Weights of a small GPT-style language model, trained from scratch on English Wikipedia.
Architecture: RMSNorm before each block, no biases in attention or MLP, untied embeddings.
Each number is 128 + 24 x the weight over its row's rms, rounded and kept within 0 to 255. Layers, rows and columns count from 0. Numbers have three digits each. The size before them is the row's rms in percent of the matrix's.

# layer 7 MLP up, 1536x384, rms 0.107, rows 1127-1163, columns 192-383
098:128131170168090147177123125086131148119127091122145100145130132134164157118150126082139172088103151125135158114111145089143152155120095116100173106132117129169093122140117120124113168130062126116114139141109178133117132161127155134130148116129127126159125147100117118158180121139143132119151136122148141142120099131170177121186102157125111113137142107145176155154159144158089095153132086136141134159136146170079097159119136148120167085120089171119145088141143115137142146155129139125121105115145137133116163123113154148142121115123109065138124076173130146145152140121092108125
103:143174147116162147143122108115177086110121126056120152151139096097172129127111154121139153129149109112169152134144069141113168098141169132125160127141094129102087136157131173147096157130111130095124103121101124099118116124118105150125109161138135100130110127128161109159122153160103105174124145162141106146109104140122153132163104155135130128172114138134137132185149169126131105084069122199159154123124122113159124122142168106105079116127154157121135160143161133164139067136111187134127142145114176109135158144151109119083184115121162096140117153126115113134090122100117144110
111:093104113131108151163076123130156165135114149126144119120148110155129133119163160126154116109143131181145139107090122119081096096100118114113130131149154097100121124137111131188140109096113092126167134142109130144178107162105123127129130147109092131132125112154149112128144170157106139090140143135095101122178130137141137126124142115159148126163120157130139149121121078115140116154147120156108162109105158159113126142114151120109136130149103151150160087152169149101100142143092140115115190107129088110120138092187122159154143121131094146097181161144126097132104140123145093130
102:144115065162106088131128154164148138153113115093098142160127148149130088173114145140169126144143143135099144116099108127106125112153154107172106148106097052135098130119144129110122167100136134135144120116127092126066085150126139143119152127119158134155159094154128176153106149151087116160144121121145138099114120089142098158132084158171109121102111154122117102114116101143123101145094145103134145093170099142103105130164151152092130146136119096113137139187151103109135141159124125174113120138152117160123150127138136145107120132126122108179125138109117149126131141112126141135
097:134150094131101149130118111093127121099145144100136098162155133130167123101122142151144135153139163117188078148108101131150116114131105103140134123144100098118157133102121134157120141119121104103174171146114130120158089119136154162138128105114118145149126093159139125141161151127146108089145122076168113153127134146121141085106124164107163147132146104119106131145137106142143148103095153065148136128115112142090117150122152112165142137116151096135122111180144098130102154148159126113144160131138089101090139144111122096121146147112101145156139170116159136133137182132120099108
087:108098166104145124108108165121131149121143086125145154091072178082166142201114127103148132110102181135124126132106110099126130109136132106104114162079133139116139109122115157114123107128121127165133146139131175108145091129128131166134143114125135095149131123120141103127090154119171088167105129098130111103120098179115146115134113139127139082082126123108133135090109174176139090099122099128131096182160116147137132118102103139217153144152100136129130071156107110106162151070105146123112172153094179142135134139178142124122123156088092142125118163133088115089113110122146152148
114:100162127109127112153099156138166110146166121119132151136117093138145128170120117142107139134130129154120124128134113102104082091114177090169134158122097096182171156145098116164169126122126099139131103159099129159100146118125132095100140134129128147124134110115088147165125109129141141120135163133153109151123101131094142109139130152145115116090085165089134113147183130127117172078133108144143127127127131139122091143113148106113148111140158167090143135192108141165100159089099116117122144118105175099122154118153114125150093138134177134141162144088175133158128125142130152127
102:147140128151109138138160101138106149157150107130114140110139105133112131153198091135118148128138107155136116126136149095153092161146130123108151117137092105116122142149157117136087156097105135132105111138091121139122127139157137133117160114145163111115131092127139113134150144110106086107158186101101143145107165133105113091121126114147135118138120130115118159132177118130154087141171157113115137142127116059097079163127129126138160140172138136119107137109118142114125134156148154118141147112123130097108121163129152165140122118167115119107093130129125133131114135179109144123
139:122134150136115130140072121115169130146109123131204102121121129126136127119126114178147132170170108139135125145099089110158124119093165108111153147138144112094093099148111119159151115147115108141143121123143103133153123113113155116142081136128136121134118107118110109125110111154165130135146096111105158110108125139144144124107115155093119099129127144128082162112107152109124133159096096105117124139110133125136058120090135119140129117123114080178102096160108136163104121116120138140130099141093113119151145130161131112129177090120069141181115118085124126126116120156126115128
096:132147126121118083123152131128112109143181148107144096115097142112150121083163127166128166146091102125104126129099128142157148142145112142138101114114141113112076128145140138109128081137137122136086137109121140113144118147151132144153107153144102147154147133096168137105129153146104095096105130102131101127159150142110121075112144110103115094134124150127110134144160137095136103148109134124127143150123156126144104140144126172108121112133116120108131095174139118123120104136122088138149145125106194142131142127095154094113162111086124147138150069158086097107092069127134135109
101:116101116143110145138125115085131125134081142159170153154142183141123190110131168105094118139130108164140094144146163152066138123116141126143119154106157133123109081122096134137138157144098132124102101105121084099135174148160093159101134186106129120133120104130112132129180154126162111136125109133117108150178167153156106118187121121140110125147070134158115115103104119119085120119128126120124151101113127152119121127141099118155155094175103122100117101131120115115143142133116154155062133104115126102127122106105135150153098138072119133135110097170115141162172113152149124131
106:084121148112117163133127173100144126133063129153101110115105130149117112107175106089140204086094097115111085117118111119130079144105183095125170134119141133138146100126144169130110125141106137135085089166089165098130100106184155169133091108163146096140106122132174112095095115149144111132137098097132152135152108089139119136115109103151167151111083122130128133138148095064140111093138129121167124151121132138120147116154171108095123136124136150082106121112118154161154128135115100118114133103157122105152120123155119163073158124115092140112125096101111135129146128129119133127
119:168156139110123121103084140100164152112090153139125106110142091146166103120181109149117152138131103117116148155108165124150124111119151135162105103119149102133133141122147130141143146185132134086133066161117132113140145145119142171088134120133148111106122126165097120133114096117118156131120119112150129131143116119140158135110114158113129141131154144159093159094146125128158111103155122147096147152126157118099146131107154129115157135156128119134144160080149152171125130114141126135126160103132122127144084098132137141135106097118130108068148124097163090167143065170154086094
104:130131061147122120128110141142141116128119178174110165101110116139109157151117134126162124126143152100157110113076142112130114138086151120100168070111137115121106174125097134132109161103129109179160110116155089122124153132151129124112104093132132091099140127133137108120138151135159138167148114179104078130122138141119099115136152113121133144121148135154107130173126110112117114131096136101137130148099140118137138120113086105117136173147110158167081155136103161117090131145099101123131162171121120131138130136125155120115102122136116173122134123123113107110139113170154093129
083:128101137096111094112114116109092122140137143128140169132112146131095145178139103084150125146137127106155138148152140154103155100074119126157133135135121077106098169134105179137093129141138092096160109143126116153132128093161092131063148154083104087145108137105140135131136131075101081136087154150122158137158083119124149148145128133138120119115109177144112135135099166092094190149122091125162121139121134123115123119131105104142118185135142132097162110119175135124157154128148131104138158169129134115114171147122115143101131114133152129116129143152165080111091083148121139132
104:172107102161102114149106111123113110140114091092084092147155100101146141133119128088100140080104141161116116167132120123153127125104111126078137159106150110165177109121098133161126125096118106126139108106129120109146083111128096170107120154109146134119167120125112141100115153134126103126163133090142109170153164156155142110118130153108166208134099131113092139098171111171128120138125144152122141118164123139147146164166166096110141119075144061174091143159129167086098166164120135127146079120146120104094160125135134100126131147135140189112154139124164143129126160114161149121
098:147124181134162122091138112088125118085099133152149099184138103139129116108152146153149137115143105086112103109095133138118103147127128095110130149120107087147107153190102113096099128084132086181093131138158123074149144127144130089162118147110192108118117126129142093120153134107121159122140116094118122151114147133136099137152148159119155132145079162166141152118146112104128145138110126099105124120149097169114141083127109132149175128141069110149084156102163126121162094142130119133132107151099143143131109109198128114112103139136120161130108124155105122139177129099147108122
103:114119129138131113093129135120184167136130153164103145108138106151170097150114127133093078157113147096134129111100059139093130148115170055140107122153113147095079108147140106138106127128125150120114108092162164160114154094088088116158127107114118144102110195092140163162170096119128167126123107126131146120101127137120145141133147118137117129103154148126156087093111162108119100162076137126091137145156196115131170118151102130149132140160125143147128164131128167141132149163142159091136144113116154108144126145121126121117110159120135143176103112157146132053102136107154123085
087:123159106079100166099137180148112158112117059116168075159145164140148125094074123154083115094151067118127095152164117122121128139123102115111147132144138097159128091130098108105080109151100144133120117157140120102173156081107159103138112155133086120145153128108143142119140150131153145147127097144147165120113128126109125122169100121128118173113135153169148086148122152131113176149105118158140124159123166142084114131147118103108099091113153112097130146124133146100110135109109091149181159082160105151133160148153134139122141135130130159137136180104137111137150109153152127114
106:111109102120100141144117155099134151158148115153117119144138114100114137102137122129112110158119119116135141100123144096152126117157106136125127110138109115121112148117099150090121131135112120172159166110115113095172122088107154139104131167104143149148135163176089134160164114116112140115097127144131169133172119144135137126119131138122148150119110100118097149161139149133113174132134126105143144137165086170114148085131093105135134138136114152111144090173160105149089115125109118123117154153137089152132089154127151134151161158133144140068133115122116154161115085116091139131
101:152104150118115117112103142122159099165156151130118121153147129187170129147137116115136114119120127121123156150185159144145128152103101143058096154122192145135128113127155158161187114117145111114100141146136125131160144120128101091146104103122090121131136113130159152126109106125156105112131166120100110111181139112132115113120184141111139160170153154160151137157133148139191118119150159114146139115121139117134086111114093139160116116092121116100121111148112095111121116149119137129175130135086166117096131085132113145141111152122082138146117148147134131159120107169140194099
103:114121061142140129137176084152095132134125115089124128147117153121166151154150122110090096135131121161078138088148136118120147116155075115152114113128133152087125114122100115108162138105113124133140190127132120097043162143110156124149127170156148144141148129081095167163136108166167103117119140148117130130128083100132133122133092149140109119132099109101155138111102120160128159142126143157143146111135088129092110105117143098149117099166102108088117175155148115122110117119124131108107128152141133147147146121093120134113128112112148188131123121128086116152137157115157126101
104:135132162098151142131126130130070130176114113133104147115124093131101168131121120123140109113086151105091135114105136160176142149119120116064143164154117088145093118115105093104097111131132141073103114145085121146131138121121143214082149166116113120150134099118166118119130123118130113168111134145138158148136164146133154136173142126149165117121126065133137131123117150143124110167172122135137209153188183126126121122093100100126150111117138120070108110130121113193124105125147127104108109092096147108104127103127130104082140102142113132099117114159143102105188103142083134142
089:149107065148136137135112119076152112116173134126128118155124135080080147097193144136135138112103149159121140142114136114111106135178149146106091102115146122129141109103152124113142121099115149144142094148165128069140143108101138127153084122180137139128106145120150112134095115074115116122092171149149072100108134124118140093125162136131148134151074126128116127111155107094130119161121127125108145122148131147141112175128129133157094106120132166121112117170124099129130112117125130173125068139142156141148121114115106128131177176127168170149127110157161142129084154134112138142
096:106126106107139119163107096144164106120126128115113168153139100166121170121112119128145109115160137125092121133126097118157100120180125115178159212080125142139121109123111160135133138140123139127138123120151176116136146095149159123106127139146160155148126112090158118140149124149133127140107162148127129148133130124107091119121148111152140141156127130155103126150119107126131088140212154098150143150082123129105132108097147122116080137118127080097105147109144135128114163116127175131077138087163150161130137143143126114105124104155054127167115092142108128134102177096108104160
098:156080150135128148111143115145166103168082150110128131092144095151156154135150147105130109142104128109113140139099110152140119115113088147136130152103176139111163145146096119131122143112092149118126102114157081112110083153117131123058092110141142130104182120149153137109155129135099127132085112135108171120120120143120147114120156122123115126163164143096155126077126090115152099090155157071098166099156099120154138165145120150155128110140123099116127133125102117139118104099144093111126115133112120155147125136123095160121132130124167134139106134153129181133126100087134151135
098:095153071172105131138139135183091138129103110126137136180106092154151094167189114099127083126181110139146120153121124106107146122118101068134100177126096121125104140150156129151136090171168138135111161145137136156116145128126160128148123159108135128124164198163098112137124121140122111152109190125151107118093137106159132155138163120149098139129140136109132137136142076143123121144094119096139102111161155118119172121141133103155117139091095135118125152119099111112144125126155119146133143098083142139161162113145097142103123125100126154138143159160125133137136137117154124163
098:132149099089168125130137097127139147156137130079111143151114104135085085132147117195087152124137130155149112138123103093129130133124115140114140147131126182173139124152147103117125129154113155183125115144139088150130159147134126214119161120192120162135166141133131157113178088140097133069123138150151151097125140156139210103150087150114115123144142098131175158082097123142149145110147159123173132118108139146105098135139151132131114118172106121156116136123164149116113157121143139125109105139143114101134120098137111171159133137125146127145150122128144103133130130113093168166
091:126117107116133157103127133106119159149165156104119132110150103097148111112117127145109158096113159121168156070132163103133144150130146156102133119103094127109075150173150135069128149119100152103158140145108155079146137120108148137079148116139105127101129152121111121102134088115103108113115147144124101132116181155159153157115118144160108152122102100108107157160158119106141154062097134128096113082135131145169143119183117152158181155134138153144122148082110128103053138134127126105112144090166114127122185124111138125105165116124139131159153157133186105099103108145114107151
098:086134145127093126130162115079148107094140150116096131142147112124132154123145130102140100121134122127116139130123120143086127156140155097174155159140114095119142129110094137163107158104107103084158139126130144093107113088105165132133110122134103125170119181155088148130121123095145125120137079133177127148143126151156170087149153133134178094093145157128148125109154139156124162120104101100141142126138131106181152133153133201123110156169101101116108137141114157115111126129171115154104123163154155105129118123129126116125126152103115138159100110135145124124131140139171092097
103:148116106120157115146139106129087188139130085122085129138126128112129145128111125110146134138137126101167102178080109104144098140158099095124093124134057147142157124137101104184115097124088166121129137170153109158142114101102131119155095131116139183147129134151140153118118081097117070098134127153183114096122112121138125153056133173148142157126106126094097136129142113119092145140118100126086169101117112124105152143156149103143107128127103152169144159155098094108148144153085121129147160124114114168139133114131092148122140144125110124101094144162128119122123103120115102124
102:160096093115143142133146126104137102151161120144092155174132129200083104092118116169136116154103162136123129134102098162119128129090127131121134149121115043142142218161111101123093135116159116122132141146166164131142139138112170137140122167132128121101120110119142117135128134129133152131131122110090147153088105146115132147161134137157097151150064088133097091136132123100159103103077150107102145109099153129168144173119156111107119150125110158144131125107121146117143128111158132171113132131091121133125138127139137143195142146156087102130096116123140120195115107148111119128
102:093115092097157130145097166165123136138131158153132124102129097162133126097110140123104172108119132146145140113106111119119147121095115115124123056100098129152094131122139131132109100160111108089139131157167127125143105164109161133183128154124166124139126174128108147144136099130106186124142126132168130158153164149105158131132108097146112174144109077082143160116146139107114140150097196108146116113172125157134128112122087154121117099127126167157130103113142133129056153156126135088147141167138125104155141145166132148163092110076078112149156152137132110114144124145137122102
106:115088118135116129119139136109099154117133138167155142157160117139131123169177203119111127161168130116139129154134155130132148118115134121161106161094123094141094124137138139123151161125130082216117131145103118143134168124142144141148149151123104171130121103120119150071153127132109140092145176095153100110156133110094116147168166144089057125103124116154117139138105130096144127128128117120115142091147102093143177138097104113165127069176100159124092123140112142151178110109170117106152044114127099132138136123175111123099152131132115117170115161131136119168130141125127168108
087:122130149131127111143144114115155082127149137124157097128163107195148133084147133166095168159110136135148129118113119149164140094118132127135112142141126137107152138104109147116125116114094087090129115123135158123161123098144109131133136125153132102117117148090128138121141101124155136141135124190135128136158115113069164155140134098148169152140124088142134136131126108077132156129101153110123150110119167130164105163085121127121124123147116125088110140111123136085103118131127134101135138135135138122172136089105107154142104136160138109082106142184113105148150161121137081149
112:102099126105109185130155150116181135138129157119150084094098121128170127138162128118092122053118122116126131135139112115112156120135112196122164132169135113154126177122172123097086080134123134134184097122153126121109125140150132166089139126117182137147093117111142159138151098096183166111126104142103098110140135151141125139157123072094119103104133147138093165164184139101164172132109111091125166140149112124106119164116109112166142130128148134098110134146092123107133131116136137122137123134102114159156158123139097112142101121147135150129124147098128140127145146125155108136
099:083131138094121147167152115125123157113097136120107101110089129112118110120138136118124099181128129123133119146124140105110118125138129072157108141113154122161134143076070130154141157133128116122127153109124137157118118118157165132121127112131132113163119098152126189111106114133187093132117114093118155110137131185092135110155161171174139113110114135151124109159113119113157113106136117090125137110136096137148109125106083118144128109138166145130127105111129083143162119156096100137094137163129117092130131160173150131115124181104149081155143134089111147128083122081161127100
# layer 7 MLP down (transposed), 1536x384, rms 0.0942, rows 1127-1162, columns 192-383
089:128121134097144127115126131108138135138124142170118107142105146147115152143126144112096045128074144099140114120151153144143144116198153104102119113142162112123142111133124133116155122135165116137111137147113150141079153115091086121079095089106102147143104137101112131168146098114125136149142128116122145096164121121093138129152132169097144127168104142144136116109142115087135135150176178132138151113114131145106084136115150086160132127126129139091120142083130136118116105114095122138150129131106135132072132098156148110114116125105143168130106149095110119129136113140090149130
099:143143099173103131105094151114140124125132111119122127080086156110166128108147129077065150104110157144121140139139138085138146144108155112152132146180134142108101136121152137098130133125140116142150167125128112104136123099136156137117102102140133093100097139150133152110142127122157147119101109132184147107141130124138142179120140086104082144165131102125140117176093151101125131133098116146149091169118089149134178112156133128080137087129133127091073117127148120120139139100180107132105101131156105137166148110193107156140180127129108114148152184129124138117114134141113132176
101:178166122105118105067109128130111132110134085145113132115127145137080098132098106111125136174136174139149132127187177159145129133120116127116112129146175123150124142121148162079068113123167139153085126152143129170119129132121135148124108119111146127139146129158161136130105122104139137137157124177100127097144134123081131118124141139139163118133127101150148128153119116100165163130152148089138135168107117162113191127128114054105116086104156105133089137088121143125116127186150124100126128139131135129105096117139136099135113100105146140130128178130120162162204151151117125098
101:116139142103140119074117146140102096126145099066096136139131125164116162122110143077125120145140135153105124108127151134117167117171147154158076098136112097090155100188127099119136145158110136154134158109166141148126145137118150107145166155121153123160144125101166112156078136102107104077140134118160146127108148135166145112153110149093133128149116130160136111150137123153133116147131172189132150169160114172147127120141133141086164092104115138109152116083106162149117124120119119169091111127164099162128135156153174112125126126086134118124163130113122112161119152115109120146
087:086128147148170113130143115148089137090125108114118141099171126101127133111114096178142132102119167133108142117145146120174172125131088153129143109136133113092150157143150119133162124146148128135125100172092138135113137155148130160132129157132107128113132107133127103153126150177082127096125095152106144098093111123129138117144079101119134095131134125075094101113157119123098128136118140162135104147129161099150124119115166114119113188109070188132113114136098113129121119162144130143116152142126125101080104064127134135130145143138126124141127074140108104116160175150105170115
090:149150162173150159109141186116156141143111103110125109142104079153159134108122168163172091105067166087107151076136127143154094123122165188119132096133157107100148141148155122130107141138169108069137128164145109133151135102140125117128119127197117115118129128205120109100161108112127133119166171119080126123144106106119132164144161118133111139101121144139133119172117108126150137154134153133100126116108142097093115132116131113120121123128123105122132138141113109122115144139070139173131122128145140111104109083156125155129142140171110125129140144151107132135116158094122130121
109:121128114171107124139158118115110105149077116138132117113132131138105147154128108125121090099140097109109113131105142115134109173094119113190076141116115106128129168191133148104137158144120095178125098121140131161154107097118124144117152123124102151073107112088096167146157128142119131063121095126151091131144109143138132145140181164099111140118127105106147088130152142203121103153111115159114124126117130095106172168179142142090110141141134176120116138138128146167112139109151154109129120183115190171127125121144109153136110098115120135131130120149121138133166147119121137172
113:157113124122141132132097120129169147150112165138127112170147144113126157148161133133133104123101134133126143142082137134087131131174175082109158183142103119146117102133115107171094126143146092136136097085118116116149134122164126150100090104130119111113114133099122156133142141110116105242102190115083138127113143126133168106116145156101144140129132093145087099104094103136128129135135167161124163114147119085140170161144139132118127123175133120105140091127105152156114105185111110135141140109123131095142136109119133113153156167136127117161113081117158128103126148143148155089
120:210126095121109118094101124105094126132139105127163117074138190073120060075137106082114155108170159159137115123105138155134112118116138127078150110117147108094083098154128143130105145157140165129114099152097143113146147120110139157122136111145108109115151144161161127109105146125139136094141141086161177099161090131118146165137079138177119104106095147128129137150113147146136117114081162171107141154146118129152161148104143165089092130195133117132148120138126137106143131119126121136152130172146172116113119140137181103141157140156115134117113177126152163139157142171128078152
097:120123131124117140140164137098099127124126136112143158140128111114112178116128166122127125145137126112136155140140148117096141119093133117140134157143086153115135111136098083105105133103154142150132161034148139127113180121100151129145133125140096095102136177111136098093120114111110123178129111134130154103120124145139129126150133120088121110147103162148098128128117127151141109115112152114139114128114121105120076121146083128129144144123097129146104141129132106079118123138159109128139116101097138103149132088142162124109088132126113097153178122130116137174147119088144134135
104:108142094102103136105149169147156131103123142139146107133118158140140105150151171102125147104130149119093089107070119129118170124110145144130118114161145128133139180127126159154090121181100089092099149141147130093142154128113148103144153063120164098163082092130132109101131150167121140122141136141106092143134133152163091125144166142173144173111123099124117109159128137182134150101086152111123125118142092163118165133111118108123177065122132128090148119101146138132131132130120119104118131143138123158139117118125158116122109152128154133137101126145146149158097133138126095144
109:138122137146165157138105134152107139142125143099105140101128123117157180142154135098169150125097103126086097114118160144126125129121144132089121164123112146145175164134141185132157126104074103115102097117108148136103159101116181132156081121135126117099107127173151110110158098108177071135164142092117142129131051105099134105106100139118160161163140148164125138131128119121125123181124174137131118107103139173100187158096156103132126124161128118162153135138123154173159153111134109141132110151152125126143123121135122168110103124108111186124103138132142164169138122145129116153
121:129147124154116134129125155143139149134135138137182112133102147120108155147132152169158146133127108092133119077134149123168122111162121126102117142117105130105167071131148149122163167133198119083142136140123138121140102082114153155095151119102103102147163137156114141138123122134121132153127137108129107132128097136110151128118117115159122111107124156085105097107138152120113195137112105152117130167128095106122089097154136091127139134135140127122122148105131144101117081124123134139137129089121123147108102109096143121139166110132143134106132107120152106147116104141104103096
096:129123117127120150143157122144162106104164158095127162182078128114129111110137132083128145163144150092141147103147131143110206111149110122141130150137129112129107155148133152125163094138205098089126125141178183149141126159137104147106164141118135103128143067129141133130102131133139122137139112114162155130121145125156141093114136114117144139140129138122135140092118130115114139146071119093158131104167164111119128147100076145130130135096157125129107122112106167154080107100146150138097157116126146099095129097139132156155158134129131126129123128129118153112148111078150138119
094:116120111116112150131117140128106165135094139095120152096146163138169194139097101104144108154124180147125103089138141092142170109203120119119167107125146143090125132089125129134172123071140144160104128177120146097133144144077158083156144165115149140093123094109151140109128107152150142161115099148138137160133113181121120143147124131127151125099124171094093152051168135128129107119183127133122138132105134131160076153116129113152129076143108138151082105120121145123101162102148126126108105095124150119130119150120145117151170167130140125146137115130163125113127121146113161188
100:124147106116094133177141093120121129103148132159167122122116132135100073139152113128139113153172132130120148165160132152132163096133091109177144166127122132128153165166125129095156109113191125153131140145175108133131110136090147149108137135118112116144161144147143126128115117113161102158125118186104153122154130162170124125118144129161119123113116169132104122162139126154145183143155146087105117123099130170112142144113124149165079107129159134108142123101143101126104154135122099176134114147097140115171104041131109143112107127148126139144095118150094088158155124143107122186
100:100164133134152140135140150159130172145181103125176112114124119095109128127114176134142152128149110157134153130125136129175172149163138153100139114114167167148144071112132116193099180163128133117110150140110126110133101104104129145155133167148108140175117106144113086111081157125163127175155100141150109133106098113123135143132100094140143129131140131124108156145120126169127127134126165153072125158111156129149129173172157097121110105115137138130118137156090167118098122145142132131095142131181155111159107155146168147155118118122124135137147122120108132143104117112108139126
106:098117146131131110142081155151186173160132097167124121116117142140073087148124133131155157136110100061128125182130131112141119137144122121197133121134125105097154171125143113158172115114131125124169179160135137116125116141123128148136131092148133084129073122129138129128156140112155116156154141124158111114126116098146133156136132120102133124118117108129167153122122157107099128153121123097119120139149145162140161111118157123088130129172098117114114123172152119155106095122127111151104117164119118124138108117151102084131062193090167150114126089118096147166142116123137106106
085:081112158111114115113139090096139112107154113125108179090154131147116107147170144140160158105115147154107084111129112111114079165094079121114115134094148111111100157158127104088139107115114135099140132122141119110117117153103138105102125140088157120100115160141155133106122083136138153142119154101119132143150117126122130113137151103111088123141098125120174114115152148122136174169140151110138140138101115157157122094131158143123143136188133130144103116097146104104107152120105088126118148152137090070101112127116113082141110146115123118162097155127171155184125083129103133171
087:186075171119121098121125118064125101126112156128122104125135185140114134084107106138134120104089158157121126146133151141107087166100105152130144082144131138119116129129118114113128095104138141135123140129119177114121164114151112131108143134125138130168126144134150141102111118089094129131137079094106180126101124130114138136148114115067128148141145101123153085127118144088154099113130148080131129191101143136130099145132126111103130080129176125157100119133112179141154113131129139109098188166136161125141128154105135125087104139091157135089108171094124123168133130156189106111
100:062165128150096093138155148130119180117103138124111134105106138098136124130100134153168130126160105112150087099108151129170136085159146116154094126149107137087107134142121135149116128172133130110118138119138141133107123086105111174085127133119098122094135138110099113171126152148138106112167059141079097132133111142134155114121079136107093107162119143106110065116090121160129123115127120126110108094121152145109140119106113139135088126143158098125172150103132157115129122093107139124143091150118157112140152141129147145154182123140146090102119116156138107102121125121116122160
104:136151117161087178101107112140116124110063137123128156149116127089135141147153104158080156173100103148101139141104148146103095172136078153112148152144117120142106153109140143125135098106141122090128086098127158138087155129102125128164106109119125129135133102128131119136140145119145145175120107148105137144111155100061178181131115119101124106113127130124166084094086095118141134115137127134123091073123145133111123102133132134104113129146137111140100164150122125109098139131157164128147130116137127130110123106097121096116140156167100196101114109121095141145132115152125132151
093:154146176152120094105123119112152124115114119102108146121128106169085172117131063152136146122192170159064112143131158115162119115134144146132141088198107145130155132148145120106089129127114160091143153083113147154164118143126146105139154159137151132120131129124148157156136116149101138203158099132177172122085148149157128084137105103130110158142123128163127122121162118128141154119130174131133139143123164162117133111148093101172124126132149126128070107149114159112093144144179109112114125111121168140079157144155170159100131104148168151106147102107120164155122118121157097188
100:157112146138132124165140146144172130079148158151096113094130098117138127147138130113146153105120059103141044144162074108167151131135119089148158137130149142088140143138131107150169098083149140155128139111104111163103154108134109116089120133157122163109150136143112109136123114113133146162099148122093102126151116133076133110122099143125102113122144151120099128124092128117099137114119146116152129106118114121104147116148147140196149119078114127125131176124160082124130129097116160181165164132142130141151132136128088151115157127138093091150120165083109101119158118099152071092
106:191118085109118140118180151108098141141154135107132099105108145123139112130144109133139132126127141131127149123076157138101118120125108110106143106181123097109113148130144143105157129136133118092118152130069119115113139145135116144145144151101120143127125132136133146105119116114122142162135132098099162112147118126138123116130125111136158126137115100094163110111161153080138174132106116160137116086182122155084168116144158162145106138156112134198138076116124144104159130141117123119107091180151140089159132149168132098137138125132116141072122174100083113135107133120154121086
098:121144196087139121141096122151180143086107137136161144126126122101115133147140160158121162086126097119115127113114131120130096092150165147140063142128135109097129123117115091122150110147156119132151152081126151121118101109126132132100175106135135121161137108161106114124093110118081132164105149123119139103102137118137125121124105113047101119152122083142172142097112134156136170127114118113153121083134141097127150118143108121126131125142108106157084138125134187112127187137116145160161117139107106139128119132121127108109167113089184113118119166155153087137112110117140092114
094:144111058120125127130101143164100153124116099131124114080131112126155106156140106086106117114109109160125106138126147135121135166104135162107117102157126142125124160172142118140103131140125144128129165116157142140113120127122114137108091163149146121115128100127111139106138084120145109139154137135123093113108093131150125119101086113097111105140143156113145088135143111133121061124103151111116159130109132124146066153166161121164131116137116125148130128126127158093161123148084107163077157119126105109141106126138113147139103117183113134166085115111118123139139135099099093130
102:079116188118115129126115123151129126106128102160130143123145137178083159155154087140137149158121154130104125129144133117095133117111133066161083156132121132109152135118124084125128126149152136147152127133170116135152125117119189149094124167097102138114151154096115122117141103137151135117115104143125175089103113147126125112137088105120111177075143162146127162086114155088121083114150138126134103134132135118154129111112125093117114110124114096126128135114140108101131147125120108114126151162099120144132155145120094131122124140159202133129113099109155099099117107134063142087
096:151090116136107115150118141113132068122084119119137126119118143113124103119114183137116114119118137169145152135147098141150115131136165089120142136168165122146127130113116167151105113122144124133142125116121150171147147114124107088141141109094151145106168110068124123146144171138125130174119176111094110087130122162136119107145192116158124113112138135106134107112135116128128167159166156114169137121168166113098137142098113157136115115123144124139131120104143192125126132120109112111121104164119155139098087140154172108183114138125116103140118103105096112135146093111142114142
093:133117160112151091075103101113071119136137132135129131153142152195115085137147117162136120124165111100136139127122136110096131101102105121149128098111107154105167131123172166113131132124138117152143119117160130137147113145100098139145159117136105136157120132161155138140169109109098168143175129119124110127136165134102191081132150124099057152143087141143128149118128145168133114106101111132118097136103111193125125114106135122087152092101105126155172092091113078131158089099114143112137154115112117125128134148131162084101112128177130101136162170109120092110116102138121108168
090:144134151126171089103108137136167192130117086143125173142116139115101134087112138111184104120125110131142105128120140108130117100136152173136122092129149095127139121085139099120138099176163137158124128120121145107100132155121124135174121105170096129146126129149178110161153125091108108133142110090126145109119157081119074120084118121119091125142145148149138133097104117150137147118143138125081117166125128138147159162090161105126122085124101133065136119111131137137073113099099107157138127097105119105167163126107136070142127087135180181121126180130136150108135154165133107130
095:107144143161128140101126114140105126129161153137145106081140109099136178178173159099110139148168113114097161079161110128092076122116154139100148104136145161084139079134147118080161082114123177090111146125108106116136126142141103116097105084106116102126094163129115147078123110098095156103157142160119118133131140121121104121160124156089166123183125177099121162129133126104064125123158133151105104162115112159090123145152121117130112094105089106089158116103105098131151097137133122137144090150156126152111096152138125138073097114103167108137148110109127148091155122111137156102
095:183152157122143126102195144087079096106075131101173123153084123121118124163115100111119120127150138123142115106126111133170122130176108148119110119146099127159120199161097099109155151120149093132087158142151105134124165104103124103105125136100123103152143133107123127172169078156147093232123106110121170105082176111128144121131111133104173118134128119095126062109134131122168138131171140122117138171135126078087115111145126118164120135121142109086114112134112136166120104144109089128127107131130151147077119171106152100108146156141131120104110092119120122129130144151123122147
105:112118132126146094163166155127100126146158112136091094141132124112112108134100125156125176116157137099186178108119109122062132181137125142139123114147106094166126115099116105129130141139097119129146106119135117163115051140109125082112120134105182123067104128136106139156110180122162131143106053116124072114131130108145126140145142104111157140119178130113113121113119120127107119115136162135140113128139103113126145129118101124088117128140128152121145110146109140120154146101093151172133097151143135146126119093115122122133113136156088127132153128097112140064111140118113134146
096:105129144143094115095121103138130177086115130130092107095148194122111152138114125128133134119152115137074107132130157110086144143151134096143152095109128155143092127165145157155145100151140147135106190168129130113089164131087139162130153122139106124140137103152139131124092140146079116025117124096137113155130141107140092136151119119139112088140167166104141114184136154132098148159137126131163123140181136106134132108136137148151067141117149145191137143137127124159137131116182137144134118132137189135122100153163170157121119152084141129126142064114154128119160116151147129150
110:104120116175099134119150177145101129114171119167157141111148091133142093114116127144144132136136142155088134080121160134125120101108145136140136100106168129067120215145138145154098108145180120148101072094149129091138131187087109130110145108110127115139127131129185165127103163105136131105134163135140134129115134121128104141115169171152113137140103122112114127105142113131163150151139129132124131134112127138133182144113149133105120117119154118167128142112144133108139117166114131106089111135133101130126125086125149100151127088142124096136147139103136121181155141120178149143